Weights of a small transformer language model: width 160.
Each number is 200 + 40 x the weight over the matrix's rms, rounded and kept within 0 to 999. Layers, rows and columns count from 0.

# layer 4 attention query, 160x160, rms 0.128, rows 40-56, columns 80-159
141,164,212,209,172,155,216,170,201,185,281,233,194,245,273,156,182,141,162,221,208,222,189,166,229,236,274,173,243,205,200,168,135,226,158,178,339,196,155,266,209,165,213,219,162,143,211,186,226,225,198,229,176,249,222,198,206,160,262,233,178,155,199,115,224,185,163,184,277,247,210,254,152,194,219,167,255,205,176,210
157,135,176,205,238,132,151,202,205,192,225,218,159,267,163,216,238,122,224,237,237,188,299,228,228,135,246,300,180,203,229,160,283,116,237,146,215,251,252,211,247,247,276,182,187,184,224,131,182,286,158,197,184,247,184,119,262,221,266,121,145,212,154,165,242,229,126,244,140,226,195,188,236,192,73,253,171,183,178,109
203,273,215,240,202,158,209,240,236,201,182,253,158,164,223,209,192,178,249,231,137,197,171,138,265,210,230,155,227,323,269,168,284,240,228,203,133,212,255,243,169,291,145,267,231,189,159,244,264,213,157,192,226,178,265,203,155,254,195,205,202,225,199,280,273,199,203,171,208,216,117,178,215,159,253,181,253,148,200,204
154,175,270,159,163,201,134,199,254,204,274,234,209,218,209,206,254,180,191,176,185,234,229,253,162,189,164,149,211,214,177,206,205,210,157,206,275,187,228,191,130,232,140,159,278,194,129,191,228,216,216,178,209,150,111,175,296,195,215,266,234,244,205,168,213,205,209,154,183,133,210,203,231,204,199,238,221,215,146,132
232,219,196,133,225,187,166,222,196,271,198,212,237,292,207,184,209,282,255,218,200,231,175,164,169,177,138,291,268,243,198,220,186,203,139,156,128,300,158,123,164,248,235,136,145,161,300,191,215,250,201,224,121,171,179,246,285,232,211,183,190,189,219,184,158,219,189,213,221,231,245,195,193,165,184,115,219,229,206,215
242,163,260,204,144,169,160,228,254,224,237,163,250,254,140,221,240,189,197,168,142,244,250,220,219,188,167,137,210,160,180,200,229,173,242,229,122,179,222,131,175,196,221,196,228,251,178,254,167,295,233,262,208,215,235,107,195,193,167,249,176,219,156,173,210,177,203,156,215,196,116,288,222,159,195,124,210,212,261,203
122,270,254,219,244,171,144,319,215,149,95,235,169,203,185,225,189,180,190,197,247,169,237,168,204,191,216,175,156,187,188,193,140,169,238,118,171,296,198,125,166,253,157,210,142,164,167,183,194,285,241,228,206,202,145,191,197,229,278,224,102,208,165,249,200,218,124,167,261,228,69,209,301,249,207,125,183,245,133,205
127,204,242,279,223,178,236,203,208,298,216,245,254,197,224,214,231,140,201,183,258,142,133,194,243,276,264,256,209,224,236,184,203,207,185,289,215,146,194,257,135,301,184,279,170,98,162,228,219,146,144,198,215,214,173,124,242,204,241,206,128,153,206,221,154,223,221,204,167,131,218,179,212,181,171,307,251,178,243,179
253,212,168,200,237,227,200,197,270,142,252,266,150,123,228,173,77,215,270,157,217,215,317,156,278,157,201,182,145,164,246,214,220,256,290,258,236,208,211,169,216,142,161,228,229,193,267,233,129,153,222,228,99,151,226,225,201,261,194,250,192,209,281,174,212,124,141,200,258,189,234,162,193,364,198,160,161,268,192,195
185,172,78,143,160,314,206,228,192,263,167,165,181,182,246,188,289,166,169,169,197,252,219,281,126,135,190,195,189,149,230,196,171,160,195,225,143,215,217,191,195,128,275,215,140,193,168,173,171,133,244,225,218,222,250,229,179,218,253,170,264,226,231,118,188,193,169,247,199,199,216,201,213,141,230,240,252,237,217,160
239,171,247,167,203,223,181,130,187,145,101,213,247,258,191,278,172,176,188,224,246,243,226,223,152,156,245,159,225,226,290,220,171,182,265,141,318,227,187,196,120,134,197,278,197,241,61,291,168,189,238,169,252,255,194,258,172,202,188,216,218,253,160,202,173,263,213,231,195,263,211,131,243,200,224,272,189,220,278,109
206,122,210,215,254,216,268,216,116,165,47,257,315,199,151,240,204,196,186,188,177,194,263,264,278,211,163,240,273,234,167,216,193,195,154,164,190,195,147,183,247,247,181,216,277,236,238,134,91,213,234,248,195,255,240,209,208,252,172,257,214,242,126,220,162,219,159,207,269,157,201,100,271,209,167,235,123,198,164,250
173,250,241,188,186,197,191,190,206,225,265,253,167,132,170,182,184,248,158,190,200,205,231,251,134,256,217,163,205,138,182,161,176,185,142,181,188,185,179,181,209,173,210,179,143,293,255,135,209,220,193,158,202,239,151,151,177,162,120,185,228,197,246,205,263,159,231,239,215,216,209,317,215,212,170,173,208,191,251,259
150,138,246,257,166,140,235,172,204,94,189,265,222,264,179,288,202,96,181,166,209,191,223,359,185,234,232,166,203,217,157,142,162,165,265,215,165,173,214,113,261,267,197,166,239,270,136,209,175,224,144,292,121,243,183,173,289,205,244,288,174,186,210,99,237,320,164,184,184,253,209,85,176,175,166,219,196,184,124,216
252,244,203,166,147,203,174,179,163,203,232,175,229,258,114,156,184,250,173,210,127,212,156,235,201,125,151,242,169,281,175,248,263,211,165,229,212,169,169,217,189,147,224,170,240,142,237,189,228,251,136,151,220,254,169,142,257,165,202,239,188,201,173,217,182,266,284,192,156,212,217,273,157,234,200,287,136,139,250,154
187,149,202,145,290,198,122,306,216,219,266,218,147,228,196,235,256,158,173,279,192,157,232,242,237,183,250,177,208,177,105,176,275,183,121,153,270,212,202,214,228,236,137,206,144,271,229,174,184,174,170,110,258,165,172,155,219,201,200,165,177,253,191,278,231,244,195,317,215,248,163,167,294,245,197,172,156,203,151,140
182,117,314,225,150,241,175,179,183,203,157,203,193,189,177,170,227,231,189,240,175,201,230,150,211,203,295,197,326,256,180,286,194,194,200,202,268,180,163,192,206,244,114,221,207,207,160,273,196,296,145,140,176,223,205,277,252,272,121,156,192,180,124,222,154,225,260,216,194,112,284,178,211,161,278,252,160,224,300,191